config.yaml
intermediate_size: 704
positions: "rope"
tie_word_embeddings: false
extras: ["capped logits"]
init_std_o: 0.0
batch_tokens: 32768
Each number is 128 + 24 x the weight over its row's rms, rounded and kept within 0 to 255. Layers, rows and columns count from 0. Numbers have three digits each. The size before them is the row's rms in percent of the matrix's.

# layer 2 attention output, 256x256, rms 0.045, rows 0-213, columns 64-127
114:165117125108129159111122136162137143155091160131110128151163124123125116141161124157127170162140108130137130116157133080127160105142121132099137135173126145119135137116131093156100154155130136
106:132112142102090143138088102122117159135121169146133143151106112128133160136131129136124150116124117136171104120137107115133120070134137112147148111126078105116106158149124134152137124139122148
109:100161115148132149110107168140101126119146126151133165156157102119122143134114114104138098110109136121126125136129143136137120106118160090170134102146088133164125107121150166144143134147106112
100:131101158091127147089154168138142144136111121127096104127128135181095172118186108107116147130102141161118147117133132112120170117157104156117109117198110137154143097146076124114163116136116165
120:108102125158117117110142118103131102131159111135120182164122118146131107117112147145123127145116100128136153158102148149150108130127132093130137107155110132138135115122129141105165113155122117
099:174104182123155143084114148148095103127128153114162136189138103153178121134109157128146166108114096090174101137112143093142107087168105107097121124105161143098108134096115116187140108142129167
104:123140162152107117160125165153155145120118103104145105081142097126130147119124096122120119153093114108086146097115115199126151120132092119126120125198120142133105145159080142121114139096103151
093:113134146142142119151126151154126156124130058074142123120106103147130134137127165118101124167140120146142147115104150161137100107124104161082129140164117103096069115104152145135145125091157121
089:142106136136130088148139124112116092122122112127113175143137126146117132126142154118168126123125104118111165134142128117157129123107144136149085129136142103115171145141157117161098136157155101
102:093134148096124165125111143127146191143143146129111128108172094138131176107148071140115127115118142138163150093108123103085174117141143132117107140134107150181105150125143149088131129070149135
112:108122119145114169116131124135149109133105094095151133156135099131160138177112135125190144130132106106147116105130127120130133095148120096142143109105131154130143140152160143149148131157131141
089:098130117121159117141130076131141125180122158095100115111100149138131131139123115143154149146135138137105095140142107102122134193125141183134154160101140170127113145117141118097146155121152143
103:111118135127116120136133147125117116145114120116104118155149112126157117140140118117152149133133117126109113098151103094134150114089127078111150145127121103115152103137150116131158152122123114
105:125143129192125083137139124188116079152082129150149116136174120139101056131088144095131145132126137094154128144177139137138108138116111124106137105134188152092126134137114105138136114120110148
111:133128116104110123110158123125147111156150150085111135117101151135150121152106155125151118151131141122088078120136081117166117095113095135106138143097096119093117113166154131116117111149126126
073:150118120107089143162146089089116114136160115131103110113095134185103176130164122108130101148160125148156126105151116097144133144063097155155121154138088153159127132138117111065129151107126147
094:139106152159093134159130116108126097165138119117112157129170121106103093129107153134125163152134109110120125082149117059147123111100136121119122128142130143157139115142178130173136099134115152
088:107132096152101152101133157161103132122114155136180088129143092146125137115138114148141156085098136186115117122092085141099092129110142103164123144114122117150142121129102134145161122125102159
095:142115158152136086119130073110113088125126144150136105127135171145086134099128146182129115099121159120168123149148134112145115143135125121100153154102127135122170142124106116154167164116119157
122:135166122089125108163120099112161178120125132140099142112108146100140163133139120136092137080118108136123134097129129149130179125111103133131080121105105088119106158143109149123116148105144127
087:126160133112148162145093125156132114097150121125160103077145139103151146122133097135135069103139143110102108120105147127097100143122142114106114108116094119143109068133153178072087142115102098
091:126129114087165146139074108138167112127199169098139153124116171085162155099127084144138098134157142116080110119127097091081162112127115121097082147110085107165153153161169148076091119115147111
107:168108115079174129132134084104148157128143191144091105110131171157130117132149113146101123147173150134100167145134154111130170136128152122097082116109128094123130161166126099101134152144173126
090:133144147095127128108119142120147135104095115121151140142116128142118174154168135110116147113110148156073126126144076144111133157137114097153121163152069136124146133167093162127126130144158127
093:144115146159137125103135149110105124111148099124145142154163156136163098091128146127139156116139131124138109164130125128156110104160120142133152142137136116090108093106118094119111131143098157
106:136115129118127163118134153136103122137139114127157165160131125107122091114128137159136110114137060119136117141146145115111137098142170107113099094107143120149161128156143162092136085140133128
161:083135162123109162120157130102125119130132104175146089117147105114128081144114121111137109143131148156128115115133122122132136128140136114137137098141161158109134094158142125141110094120145123
097:102143134136088139126132120112158120116137152096114085110148154100147095118141096143166158159116108105080121127087091109128135123088101136138142160131112119139138074102140113114105139122113116
089:151098069158138078135123141105069095134115137110166114127122123135192122127122127108129118121096131147103144124123134134124095133098162111144139126101174140112129117139141130144129101139120127
092:131107143108162103101111126091163142118117118112123140133105129098149143171158136115119093144121116136070074168118103154152144108082144189120116152128146103161108142139108144152151115150103077
125:088149164128093130131116130149186140135182139138150137119146106152137153092146107128127128108118191134131134106081148151103107130164122120108146119162115113118106149123084113147150105160142142
091:145129125136147162124128118112138139146154134121122158086158117127142136145165110136153137118127093119122156104093185131120136099100125128117140126110162120131112159118160104147112111112093089
098:149134138117143106135093112117113113122186127106138122141163145144156143143105141127149073132132122114127144158148143099129109155113153095114091138159148112140136099130109119163149143125133098
111:093151084115157137150108143091122104143148116125127163114111115121134183142150123116120082129146156104147170108161084151114149138104125118147099123138144139192128140108141164107129126132117121
118:140127105066167139132120158149138134099118129144123099100114134126132160138139087144114087093112116156089121111114118139064176141117120142137116131087122098130087109177111123111103161126135097
090:133098112171139159114135142128158112099141136155119122112132074127139124099137122130135134156101173119106121135141110179162121133093077117131144149169123140179099124161098097128106150136137118
086:108130093115143134120140122123149125148099167106149139102063104147116153108162137128084152136129119082120119082146114153144138118164155079142141108084100105135153155154137154146157118120137120
102:134125168116147120158104114143139119136089124114134100145101166129167104109133121141112158172141096133131103108095100121068114128120079088111130160131105141100125122124176120110116136116167126
089:165129140103149093091138071094110091147151154155150171185130193159126101103088153120138134121165121132141117122176120107160152204152145135120110139104146057137133153138130119114124153143157143
090:148107149114130096099141112149119166122142186140112104136145116111138149119164106119179164126138132143109111129106069108144136061082155154160125187141140123119149119117139089123087127109131130
101:162154106155165110129140144127176109107083129135141144117136127076165116152130105130139113089099161127135121136155087130092132139109137144154106161118127150101132139146107142125125125102118154
121:188116140087127131116146127141160150121133132138105116104127155122116118112134127125126119151129133159121097135106123110144155138101124164087069155107125112131143137121089108088137140154142152
098:118124162124116093139163101146157158124109126098076128109150127103123123140110129113132175150112138093131101116129071118118165133133052116086165113140161141091128104148115120156087147113136176
102:113117158128131133126086118130123155074068170121120101101179121104118098135160137109140183122149078126138129166148107116118159115098084130116156120157102127096131130133127142094119153133097132
088:147130159131090135114123148132153166150145134088152114157136126086133090143149139123131103123122154109133150137139131114149130095142190103097141119161084091142144072147101155147113091090089116
091:168108165125145075134131079112121132122110152149103148142125153142104111099123140162119160149128086130113140179093148113148119145138110140149134158130096147108129116116102115101090135154144136
084:118143136091164137116120122147178135117153136094096129122102153163111120135154128147145180162110142110101114149085115108111117172150115167143201146117131126118116116103141108133105145144113099
089:161130125107087127148182098156128116143092106136121127111088141146119103127126109136080111136155174155126135091164138135146120165131116109102120096115153150143075112114126138092120117126135102
104:088088107115148159119154131104091168175156130133106150160092107144130118129122117110134120157139119119164110076136108088138134141112131163108136169144169136103134124092162085159137121128141150
119:145148132134150119166131115136174110126126111116112162123104132147153131146122150132123130179121108113119104125136126140130112117151122120111128119107123147102113166136133160101150144111169131
102:166134116101174106118110128134101108132143133130131141147093141125136138127116137122135131139139125089102089150150115102111095159140111151103086126120120118100123156107146129121115166146150129
108:134121145125119137141179154127166141101100118133149136128155079115159150128184107112129131151117096142138103131152117138127164093066108139119124136119177124150118133127150151110148114124120138
109:115132120120107116067130101108158091121124117126115144115103119154134156118113120109169166113131116099161134140117053150183142100145124143160191132142114091116130169132142101142150103139140117
084:089154182125122097097113108120180155115167101144106126121219123146144135144134135090140187090110122134108084151124087130142176088119078043136148130138071120145146105144107090111135147126111098
099:155100130136140111122162167192122127121103105152130101137132100131087124149112135140101091129118134129109125123144141102120169110127131124139138082130146123126122111146101136111125148141124129
106:151092110110107171091148116113114117146131114121138143157115163138109088133112160132107130177120103111152096162151122115134141135137070125134152068157120124132108110105138104158160096161128136
086:158122118161082132129138139127135150133103155146119095123101122112122128134145083132152109097138158122140134089127109080126079129092161179130136184149130161137149160147169156144131112144160138
094:129076119158145160113133117125110164113145164158165108139157130133128085106141119163103139125092169096159143147097164112057089174160141102131165092088152119153117092119122117122154098109089166
109:085122098121157107185140118113114134093147149151142134112138132144080122117134147156124095142126137150121123113111150156101111134106132105108099118142142092131136147139134114114145164121167116
107:105142133115130120131137099097147159143131124156115112128179125129110121132125131140118140129137107173157127105130108106133143115129142155124094149157109155117112124123139101127118145088160151
112:118111099157127119121091137088109104138138112131108115136150175113117135135123134147146140111140126132128106077125096097177110107115119106125143149164082123092149133105164104111108127138166141
106:145145194111099129129079148158173155099128132154127149116176105134131154108143110109106109101084123172090118122087157122111137095101143161128082146099122160180090144112086151121152087127109142
084:094123133122104118137168117117099108140123195139103073088098141144105119127147099142123136175146135104123113121155141133104163112161065158134141125130119149087109136150151128123136130130128180
098:129128122142153135113148140124115132133156134114161129128132149123184104094089102107136132118127146134118141148131164121101105160132135070136144111141167148142108137161153123113137141167139152
101:160123174075155105104136134134149092134161106110113147116106151173110183160149136083123125143159132077104098147135099068159160089110087094092201139115085113104145138119144099145161118139124110
106:102095086139134125102144152173154118124129090143117133118064122130123113134130130145148118143117114133129148146090124109162098134131128104125176101119162118124158109161134073117157076129110131
121:131148154118139144117120121143122155142110124130145111131151132127120145129103142143106131125126144130154111120119124142153143118152130136103096110108140119138082142115108119081112116136139142
087:129156113122129128154132164148100163161134132105139117110139148132149177129123108111143100109168125140134143098147157148076137132091139125125121144177134101151112130115153171097167126087114106
108:120165136129130132113141119146107137084136150125151094132137149119132101118102141134193109135133122103088140189123112145127136141148133125113156139148127134151119118147120113137119153152083118
111:126124120117127139159152173143160098143086108142146101140122096137131144104165112118123122103121175117143108075139126153136103169108113161108151143149153120133134152138113139119139142125134125
108:096147122149114098171109150114139107110121147125110122117145146128132121113124129105136132118154133123091123091177096144189123094104151121109172136160128109125120124157141123092104105121121118
111:079115121183124162148142132114109116134123105155122137134138115099116073119125113142118087124116126125139139125139165153143088140125142158143136127090153125117158127121147144146153120137137113
089:112154125125132139144123197159127117113114101147148095140141128128121148126123099105152117143143134145108132081119100100093120113122146117140098121147142127103099163107205124156120101101139154
105:113143136137139140110151122151168179131113155113118095153144104150114179097152145110112130171107119141147109122131122132146142154113120143131111122139123157153112123133100134097147137075131154
095:119120114132129131092158104122097154105115153100118076124126141144095140117111138149134130106127139122104169165071135117120121148164113148162170117117136120124091120133151077153113153143160124
094:174120124110205145093117194189143070124111083107155184145104099105134118153139170108131159155137074125121102155185129096146111117166122097098110099149132150107175095101146115153095114097124107
098:113172149140103123116118148135091116188143116146122090136126123160108115159106106128096121124154126129124102103108141117125106119118115113128168097164147125138130114139120091145091121139069120
110:127112136095139098124069142120138143122133160108125119103139165139139139131139106118107098158131127140138077117184131115138146113141155135085153132168105115132131128157087115113168142132111122
089:091099143149085156120136142113111113141125136156143147177127085133152136094160140139131133137102148099183123137116150180158071121149163070146138098152120139157139139115166126151188078152099164
091:154161137130142124131131118089109134145131148117090096135114147116168137127078142134151101185142100129159109117143140092108152138129113171118102170083102147127134120123146190096124131111132113
115:119141150155141111123120128138125113144094079141136116163111114134135140170132131118129139126135109138142143129107151124146080106135133134136171119141161125105132116133130102173117094086126131
097:129114103186110128128109125121096109167109144117111133180117150120128136130132127145144144155120150100140161107126111142155110109138121119130123153143118134124160124148098150131143087113131166
078:148094094164155135110159138127121098154104102127138145129170102153129113141076144101113148139157135139149158145142159141144130094148142111111118147142166161079122101114128137182082137097109136
096:112130110137145110126132164117130122109094140121141095108139133146111139144148134106099135118118160164113121122115117114112130124080096109156142146123155152142090120152131091125136125128146138
100:117062066146101150123143101093084122144144166126075135115094139101128122116125116152155113129136142100160110126151128118137139162104091168101134146134153127115170134154155133093131123131105151
089:119114085118144083154131128115092077112088153110127145129093158150110111112153144135136108107141135142108115138174137138099092137127124140155141146140142183101136168162174134169137167120168129
083:131105149124112120101106132109141156131155175093138131137139136115140128133130157085140131165131152090092115145134081084133135150111112125113146154143066108128131111113075134144135172140085122
084:126122155148108098131084110114126106083095146166092121109117136154116163115123076126104170104099139136154087151124082145126155111124054136147141152139106194139155153059093107103151134177124133
089:142092105147147135116118134162154119148136134152137160148155121120128118146136147131142159133125113117094108110161139116157091084138119113128172137140094154094131102139108149140087131111116156
102:128127068145188100156152154099131135181172168111117167098098151125144093112123108112129139131127133120143146099135188128133118129122166091127144117098161076095124145167160127139107119116114148
109:143090129134128144107096077110116112154129106111171142148124099117143133117136146142092138116102110119158145122131115144089103141168132094130141117165121147147138155136123164145109116120122156
100:087091119159088127107114139174164160153135121156111142179144087163130138125122163123164111128124079147139164119091156140175068069162166154194153100138114113115131130137123106146085132103151143
098:102126162128077154093118146176155152105106138110115127149104122103167128147122102126121115125129116157128105099108130084171139051100133134146117095102104136087119130102143084093170076142146105
095:147080170084129117099137129123123106105118156156120135152099155180074180108164117150107144162103102125133130116111130091102170124164106142121116150112124140111181140099106116151140108122125151
104:160125154100142153110133090079134125145166157126129156136151145092172135163142109163139146127125136105151093152163135144114179123118108103112060151054114134145139130080121145082100119107108136
087:113111120164119112113134160139157151080101172158114188134161111107124126115122119118101131146153070104149151119112133128205127065131139113125110100145164138138102138106088097121101130097129166
091:151111120180104109110142163151083160097104128139158098094121119165123157095123082118099152128118185142131148114102128157088114145128127106140136156161132172115146101108067146128148105077087151
091:156170141088178070142159147113158143148130144165136128119101152112097169133151151098117100134138172093131116107155115145162154154153143108130098088117119084192125130136099115150173186112107123
100:113158127123149102163132117129172091100167147130107137070133105154107179094143112105125145094115166108146158106127140107108137171096102114116123140117102116152140166106103139096160160107114129
094:150126133153161089108120153080161079109140098160116127141156150122106080083136145111108129135109181133120128171148117114164126151123116132137169143134131143122111137093169128130146141134144149
087:090091142114126164138105169121160139169108105131140130112111132087117104139130092168059089149087170126129129158098097149115135141111126146141130128099108127137105142137134137139157057159125095
094:082148154138140112113152126083123143166135152133131115122120104118162108163123133099125125168156150112152143115130137169131131119107109100142141127152129121112134125145162080180130141123108118
088:094146112153132153126144132136140147132101139149147076106126122136112130140104063107115134146126148131124182099104112145110125132105132134150158130142131130129097128167111093150077095112084147
087:078143130110145145132177154135120125133134092124138128111125073124151144149120076126150116122134109109140153146130122154157142088116184145140143120153185128129148146143163159149088099120103100
107:137126138121145140104126140125130111105125119148133123160118153123144131118137116122158128112136117139079096121136103110104122160159107135120125134131124149111136152113153173113120143136163141
102:146108148139109110148148163141135112132087122131142145166157125155101116175118153118142199126113096147096143147161136112135113133127135111168129101156116172107140118118160136148108117140139114
088:130093138159075108130141128147081131077102137089079104144105140107106107131086129145148096155127165099091127142078104114104128130086122186140163166113148129162130097143148083126129148176130128
088:149103154116090104120180097112083142147102131155134137182121120100155084124122152137126125166137110117130141143139122094134113134145136126126147101131173110099107146171162147155134136121159148
103:132135142135148141075141182128143126111115135146129093091127116176101145118107113087102109206146124100113092132138092158164176103129107154145173135134137120131105123152136151094111124105143137
096:094139115100170164134148111100098133122153125110097098089120153158084161147128115142130120110138139119137081094117154121119104132082131137118136137133070087169169114133139151050185150142127102
097:099079097129149136150116104117130185159142131114114162141137142112095135113173155152098129122123120126161169168126196164089116148154131121152123131146101126169119141098121153132125124135110137
103:140128128106179113080147128133115168131131136163073115122098166139115186166141109112148138164156105133115118145146112101105183124096097142092145152148136137115130112178142109148100136115138099
090:109155095093156118116078121097155144128164142100106130108108167115093128128154126164130106127133162150114159109100117116142143104157150175103062155124099087105147126145145138124127132114134154
093:143121108163136144125129156118104120088136130099156151087116114100148128117125094110121110070155142109131146141124177139113094102109130144151144118107107116168144119086120182087105134130101112
120:142152125125119142115096119128146120140154133128129124123128125126135124148109144133109131126126123128108092108105122143130126142100104115111130149123130122157097131142133122123146137142118118
088:130123133107160090152123121103117117153143106107148134131123121133130088124073178146103124126145082112128107113145133108127104129143120114136131086112125106136069183138166146132145124146131158
104:149114142178076112119107127120119139117113094135123099113166141150110128123150101130107131102132158162118146137095148144129124141108129149152113138144113123102123068070079150123123100119099154
086:147069102103169195096130177123133115097171139121142134163114170171113163114165128165114093131140133154114096117148167094125114161156136174109121124138118084178106103101114116109157152135155134
112:100133113130153128137128144138146135124084113140107128114127148086121147111129117113127144158138123128104089116152118126150135126158141093109165119138145157147152132145148152109180127086095154
085:139152113121144150117145132099114125091098120160122129161134130093145083116093152122156103155140116151100147135148138090190145102138127134144099150101195168113130137139117095161096111148148166
101:083089120162152151151100148142127127108079114152145141170137104127131106095153139152125095122076158109114146133106143143165112144147128151163124136137195164119061121117107115164138125161144142
117:110135180116089143121115143182135168100092157098150082077167119164121170115155089086118101108120150127114090129114127159086148120119093144097153162166104149128121122145087139096179107106103139
084:133164141174109108165123176129141104089127100098126126142140109118140118118109115104162140152134120110120134121074089121148099087103122120121128123147189133143134117120155096135118122134134101
087:105172133132162186144117192122111117173137068106119159142114109117119131182158124126110125161110098139112066110137103105106124110112117101122114112120121154183161108111140157121175081139107115
095:115108135118112119129168118122148128113091110146105105127088121139104127128134133125164136135137154109084114132104097144151107130136091134128126161158136189128109138115125152129148093157132168
099:114116114119097152123151116095115113114147131122152164148143119113112132114141146126103125125101114144127159124139148118143146110159132078130125083107103130183155117140146153162158126120118149
108:073127138139141130131145134126134118118103131131130144137140121090143113141125147139103135123102143112143113159102131164132141095150056073112106090127137163113093140124116120128131096157152111
082:080126169152119158188108127121108119137136127173174116154181111134123121137099082142103154120092137121149145116118203134095099134144126151150115101121143180116117139120122103160110090123118160
072:168167146111150154103113128160160139147117148148151182129103120160117155171107130117166126174128105099141115138139153169157130078121143143130133165123107186135171156137090100167123125158131126
097:131115137136112128162096133106119110132106068104137131139111110104130104156131127143074100126113100157130129153100123134105119117128113148115138139119092146118088117149134155137130120100155076
116:114140153123128129123114144128140139078147160136157145142161116078137156098154098103139100075109174102100157126136133118110166120098139140129096163152147157147131117135061168159095144121104129
099:123124145097154125122133128105143139136118149130115112119152154130104150140153101131132124172155151120112114150143124142136161101176135131125117130122087120118154083089133132107118148140132138
124:112128115169109096122132135108111119154162165097137112127124125131158092157101110099147118122134123125118126102106123088121106106094121065136157163138122124131134145160156100177118114116132124
094:132114138110112128163132131117089083145114148155157065130152101141167095132110110123117136120104153141146118106170156112076091179108143149134127113154149091116122106165131127128148122157108117
096:126138143133069087142161125098158131116166138139109165129082115132108138088156170114108146126108155132151179125140149187164100103146160129126125089151053070129190093112148165142165112104124127
106:186119114092175112112145141130128136115129155127116115090092151117127138131146127145126099172122152108104115159114140131109163149138050151101100168086129139143093105111118108103106180110144139
118:080120152136130115146118143126099171130080115094122114147165123133141135148113156097127129144138089132118098164151113148128130097109119139155137129153114148112109117098135138114127121107116120
096:102168128146123135154152131152101121081119118156097146137138160093144066126108120116153098150139108126114132141146153120149131104119128123113092135151144141113140110124164160171119106114140134
095:123147143140136158121147147141119122136102120135180124107138110133150119155159117081120149119133116140155125141117120175116100117141122108111147097163110162107146139130102150144149085083082137
104:134174114110160126151144121100164157123134131105113143115142126160173153146133109139115142119146122110131141142125125175134146126126127125088126140166164109156109117165108140137105150121125113
092:190124124154108118144116125171102102167133124108117131123098102158172121143077189132161156126123091105147129127144141113135091153109105113100100144119107142114110152103124152115138141132136116
098:161143145147127076123151141146153061122129124095140122122116152127103097114138129101159150120121118131103134150099116109145098114130106141151130152090114128109128121126163104145107125113145134
090:154104120162115128105133145151150098130115086126107157148133139122107069119175117124154114132126107118117163154130168127178121107096119141122133176135148160146142092108102109148134104155099136
108:099086153126118103112153156147107157087089146092193121107130118140110124114146152075110119163122111127069128129106149149123132101146113129144152086147127133085111100144082091137152136155119118
094:163169181117108174146086131171163133130122092155154108175172087128166125150126095175123140105110099168166063150119125105092108130102165074128109107140118152183095133144100107142140126158114100
092:131173146135103122088155118116112086104132110138143157130134111147106164131101101094139120126123104114140136137136068132145139121121140131171102134133128174139155159119152139184119105144133141
084:121079096104145137117162099112134177165150151074109136102111139123128138133082198142142097119146103112158176127129143094154145121129107125135139140152133110116163113135130127118109152112152146
110:092093174133101147107111127153170188132137131127126200158209126112141136139099131117114149116092095126152127144124125120134144110134137088142156102176122112131111140156099091185167121113145148
124:142146125128140149132139132126139118089142114140123134123122157124133150127122104111146111142143138141106116133134121145124140148161134153112134144149123123119121109117128164118134131095106132
107:146127145133173139075161127133125100138134129124162121143140129126151153103136133092129138145142135147123104141139097130139134133138132102128126163105126144143125118138133129141120154088126092
099:138137160101148165110149135144135076118113137115123097135137116154123158173133119072160116193162118093087055144125063112146126108123125123108156103143118134095118095152152113106132125124128117
118:103120131155123126117128095163131117103095125148112121165151146105110120110101133156104130108111106126156122160125137125140129108126114108142120068113117131112124126123126153120145124120141147
081:136144109143168101097142094123178139138136140143085129123111153127102123153135133175144181085138152076160129130164095130103135156166090109116100161128110135137181138115108167114135160117148143
091:179110099112121097139131101120149154155191163125099141131138135111187153092074120132120127117128144121137159129139113121109146144107156127125135134088119115114101162151139124130102150127180118
100:109095131125133133141140075098126157137147121144116164110168140165134117129131142162119136138133077149177124123143141141138138127136134132129148094120136126101131165127133150115130131086159100
113:129172102140135142161122135143104150145116147139134115097111119133178103088105132139123105120142091128133181139103144137115126147118130141134096114148153130124109119125117121085098143103119107
096:096144136140079143142154160155125113169136060100145118142115113158095145127104158133150067141135127113120130138117128163150087132143151128135132112130133107112109108132160149136153127133110111
112:119114152123112094089153128144133134119116136127093142150126136144082158152158162114165156159153099116132132150130099102185155071144121146125175140125118116082159112156149081149122088088168146
092:100138102152076158187124144159127162096123094164168106115159131123161121099101115168115106069125168167132149120088178164092071188127150101138127102151149122170087161101091140117189124169130128
108:160115158123094116147150108100106078135125142125123179137161116132130095103159158124109159118166064121152131147152119107145146092144136106112101113125124135131170112104127115155125124085095129
105:154159102128131135166129108111133118127158143121125162108133136124146124125132145147152162087130101112125147116110161145127114142150138149117100134078125101134144120139184124130084157128117128
099:105109139094120138097156083141106157163188142113128131111080129107148121108095120108161111131150124122142167149117154119109137139174120152130114129117146147092140151147142134168115112107108138
104:078169077141093117152111154145139122135141125122144126123099128132139127056088109133149090075107181145104183110121176148124077126163163079159124124146098115135115143131114167135125171158118126
099:137133105094153134122147074124108103102123112144088140095094166138083159150128122125139104171160115104103105134162094134147170126111110180128136103167103095114141107152141122123123139105146120
094:141174164124114108118145106137128130164123145120086126149087130147112087156105121120123160176152098132125130168162134105130137111133121144130110146104165163115169163130138111144165124123142138
102:138116124110087145131139105136115117135174142114095113136168153107139117078099128154145106157105105118083153148131130125109148126135105098114104107139155132142137106178126083126099150150131140
105:164131123132112112138113128100155094120152105103110126091088157110139076118101153100127113154143101129146158161127103129131150128113112101137120091102118084118105132161169108108146127122147132
076:111137084135148139155115180145108075118143076160104128116127111159082087154088076135113096100109096124101146134121161116144119120083119105132145109086139160144138091161152149126083147153141098
124:095144171098099145162136135100130152134140169107129126157105116148181188140125131147152104126105149138099123120116123126102125110122131105118117152154081131133095152136087111134144122129159136
093:135144144078174121100142169137144113162130113061103110162081177103143109130160141079111127151171136151098110134139100106124178156146106159078109123143195100100151075132178094124123098098143094
104:143193111093155114140126111135123117163150138079113122081123143142108131148078110158106115134145132101143105108106147121103134144106136147117109136102129092194131136125134118087133136137132108
101:130134110121149096107106149106157102118123144138125174132145126086122090104149131120107117146117126137133143160156108130162173107157125115125121118097137150133115125143136144142104141125156114
094:115121112125158135087130080147152137106130154120111119119113109134078161143139155155145135094090108110090118147119146099128144115144106118137155078130098117162139130166095085169151185110097117
101:083137115125120131132164093094124087140136149120104104137131097140134138140119122128159149147148148116135142143135099126154111139125162156124173120119096110114127125150175132133142106119107106
109:125079099183109127088132128130058137175137147099152107156154128111134079127112151142113150143115136112184137143155158141117114126125153116124111142173175143143148089130124140155126084113096120
098:143078118108138133162148135110100171135101125125154154152117098107142128114176188130093154159120081119143161138161158113116138173125102140119113141120142128088103119074117135121136136129155130
102:082128121120122142156111148099126123156112127099151137133139125141134131126159101126105175101106123136121188104137159121086115139133155106154160123161137139135144123142156115157138098148119099
087:123139118106098126113159113151089126134113150125139126140115130126155133124100140116145083130147133135108115124130142100109131156124125136127135113117159121127120142137127104105102125097133112
091:093091098157168138095129128149135129133139165127112149125123082077144090122106128147169113121130146109119109121102158114147093091155137127135116149123133120105148140150163087150150118142132150
113:143136136134093099156131118130192113068128125149110126124143144131120128128132124131158153119120137148114100152112106120144134105103125129136129134091111125130163135160150112125158117125179129
087:101096139145134194106139138114131163127154125147132136129145131066157120130129097133172114138148134102140127085135197118155105095111142138080157144169131087114121119144166084133120121125125134
093:112142135149109128124115137203185128127080175137109154128130145132146114123122140184157134089116115139139143104091113151164101089178126101129136153107139130132124164135114096152126124112170111
105:168131095147153092119165105143132147108135133158059156114134140098123135149116131118154136119142095125126124124172147112135186124085106126100104159104165154134189092193131125145100159103108136
105:156111130148157141134111125122168132125127140094125159130107135121166130159136141119132164143130103137121125146154138151134132119149128138109134163127142109125147147133136136106132119106164142
115:151133095138153115160106136129157125127148116121137173142154120135109153089126122163089136121079125153072162139117191116107119140099152098121127083152136127168106119134107157116132151156141124
091:136167130111170147130129113108136119112143136135129112129146156128160137173142067116124080103143159138128105125132157134105122156093138182097080114109150078126086133122130139108121159120122118
096:129129133125116148144135079128127135113120133111106142147169143155136097165116131130136156128111119107130081158121129122128138128135119160160161107156104132107127151128130151152150111136147144
092:096137106161134102169070104158155132125128152055122117115138148111148111190081114132111142157097080157122074176109108106107129092106126141175159105128086100125108127181180163136107098142144080
107:119093137128151128131124130139150111125111127136131132105153139139129128082114117110108151143110109146124110156136115123120128122160135147139166099154130115109117128124109115098120125115129111
095:111141138144093119108133115132102116164109113155138124143131137119124108151100175129167152175126127080106129142132127154173089081143138100163116092120069104120112093149155163126157085150128134
109:141143127119132129116139118108166161086153163163129131139139173141120110074161130166104073186148150140123111137097126155130170102142153145115070141093126095164122125129097113107141150091191138
097:137122133122128151146110178115073099140063082178125095137162113145139119098152102171141104150115136161155121133140160152151110120153129129140102165114104164113125095103127133095161118166126148
095:099129167103122116171120114153137119143092105116119145147139113106154090139157129107139159149125098145109191115166146134131133118140150046123123097156104133105188110144136110164150134129145095
109:198126110093144176085120116102087111155146137076106124112090148104151116119135145100112125182163108096100146128148141120133183112122081133063103125130090121146134068125134168084077128149066140
098:116102119155151161139137132117135097093125106097113186130128103145097121094137148114128134159096075131147126109121140121168118112144143132138119113151162186126136115146148120126134126117139151
095:144120172138143178125096173141103133120087076151185168158154082118129097164139144107085129145137105160150097149160103105126132110141147112109128106167151156147095127110075129176112147122101112
094:105149135152138154134117146135106128140130116115125148119157143163092081128165100144141157101113061153133124097110136153104119155118174160129135115167178121159169120137117099126115111151112088
087:118161148130159106125107127117155146157184124126100121102109132098135106131149098098121133111159157127123103138111138110125140142071094140080139134122120112122142112123128114145122135126090128
097:127127102114134131113117094158085106155117163121144091165158148142125112121122112144141127157104156131127122131165111095119125159134150110126129148118117139117110149130124144171114129171111119
104:143157155113091137125127109120161152126132086110103168125132101119156136134102144126091142117138094150177094143110104117136159108116057141119097111092111114112091148104132131113066117101164139
143:177124183090141165132111160115146155096119131139143138135135126098101133146157123082111109146154144112104106130158108127099168142142140140092100136126117130164134098126139149165138141127117114
120:109161143097144087141093108078133117113176156115097136116126166128089129128127146072130167128137093135106104117121085087151150116125111146137155141131129144129159173121150061157148142104167127
109:135136111074132114123100092123158131110137180069077147149105186108116159159135160169150132138121102102121111165127091117134173121114079109100122155127099118161160125124121119119125160165175122
114:084109092134103155152160137099128155160157136131128129099146115128103110111170103166089100075103164157163168116133160138077134170137167115133144129135146114157153103141108141145153091109091129
116:135103106129127122109122104125123126139134155119140136113128147098109112139088135149114122131127130090112126102130109112118150164150138126135132086118118106115104111108122109111100153136103125
089:125124107126117106128125144073064169174104154160141103131136154124130121097126151149132096139096147106144188105131157125118109142153147128163132142169127136129124129120119128138136125147110165
095:121122125095178132153106122146178166105116185150117152145147132116141160095138125137110127133133140110105129157167159146114168181160093132104150116102170134123090163113089113075129187134141159
093:101128136183124104106104150157132103127154116110144115098108110158155110127128123102143125111122162133139124079080097162118119147163125154136115115138153119114100125085115151151128114132118105
107:115108107134129118122164122130118121125137158123105113130128092147124141155151135150141159151120143093150136142111137098133100151138104110134137116134138141141149097104148100125145121143142134
083:121103080132124173104103109081100094123173151133136153086077109108174149114144125147144101098154117151125111133121119099092114116121128103119119135135112137140136142113145126110152136110106119
089:119167091128137130090160160087201117136157068108081118146136136152127176114125116133148068147131094160101118131143114106175139115089152152112145140104105092150134091183122140110135154109127134
111:105156122107157127168109175095124144113141111121161120101141091124131159111160128122108092138104132139078159091135143191138107163128149156147095162157112095145128084124105146122128150143133121
114:115123137158115124145130139116135145118132116125131161127114133139113117106085132140109159125106134157128132129090137130128094140142155106142146140125124133097091142105148105137149093126192123
105:132155136155136143116160124123119112083167125192098134092112121140103134141097101110132154093129124126134117124110110150123136133139134126154144155115100125143189161114117140161137110111082141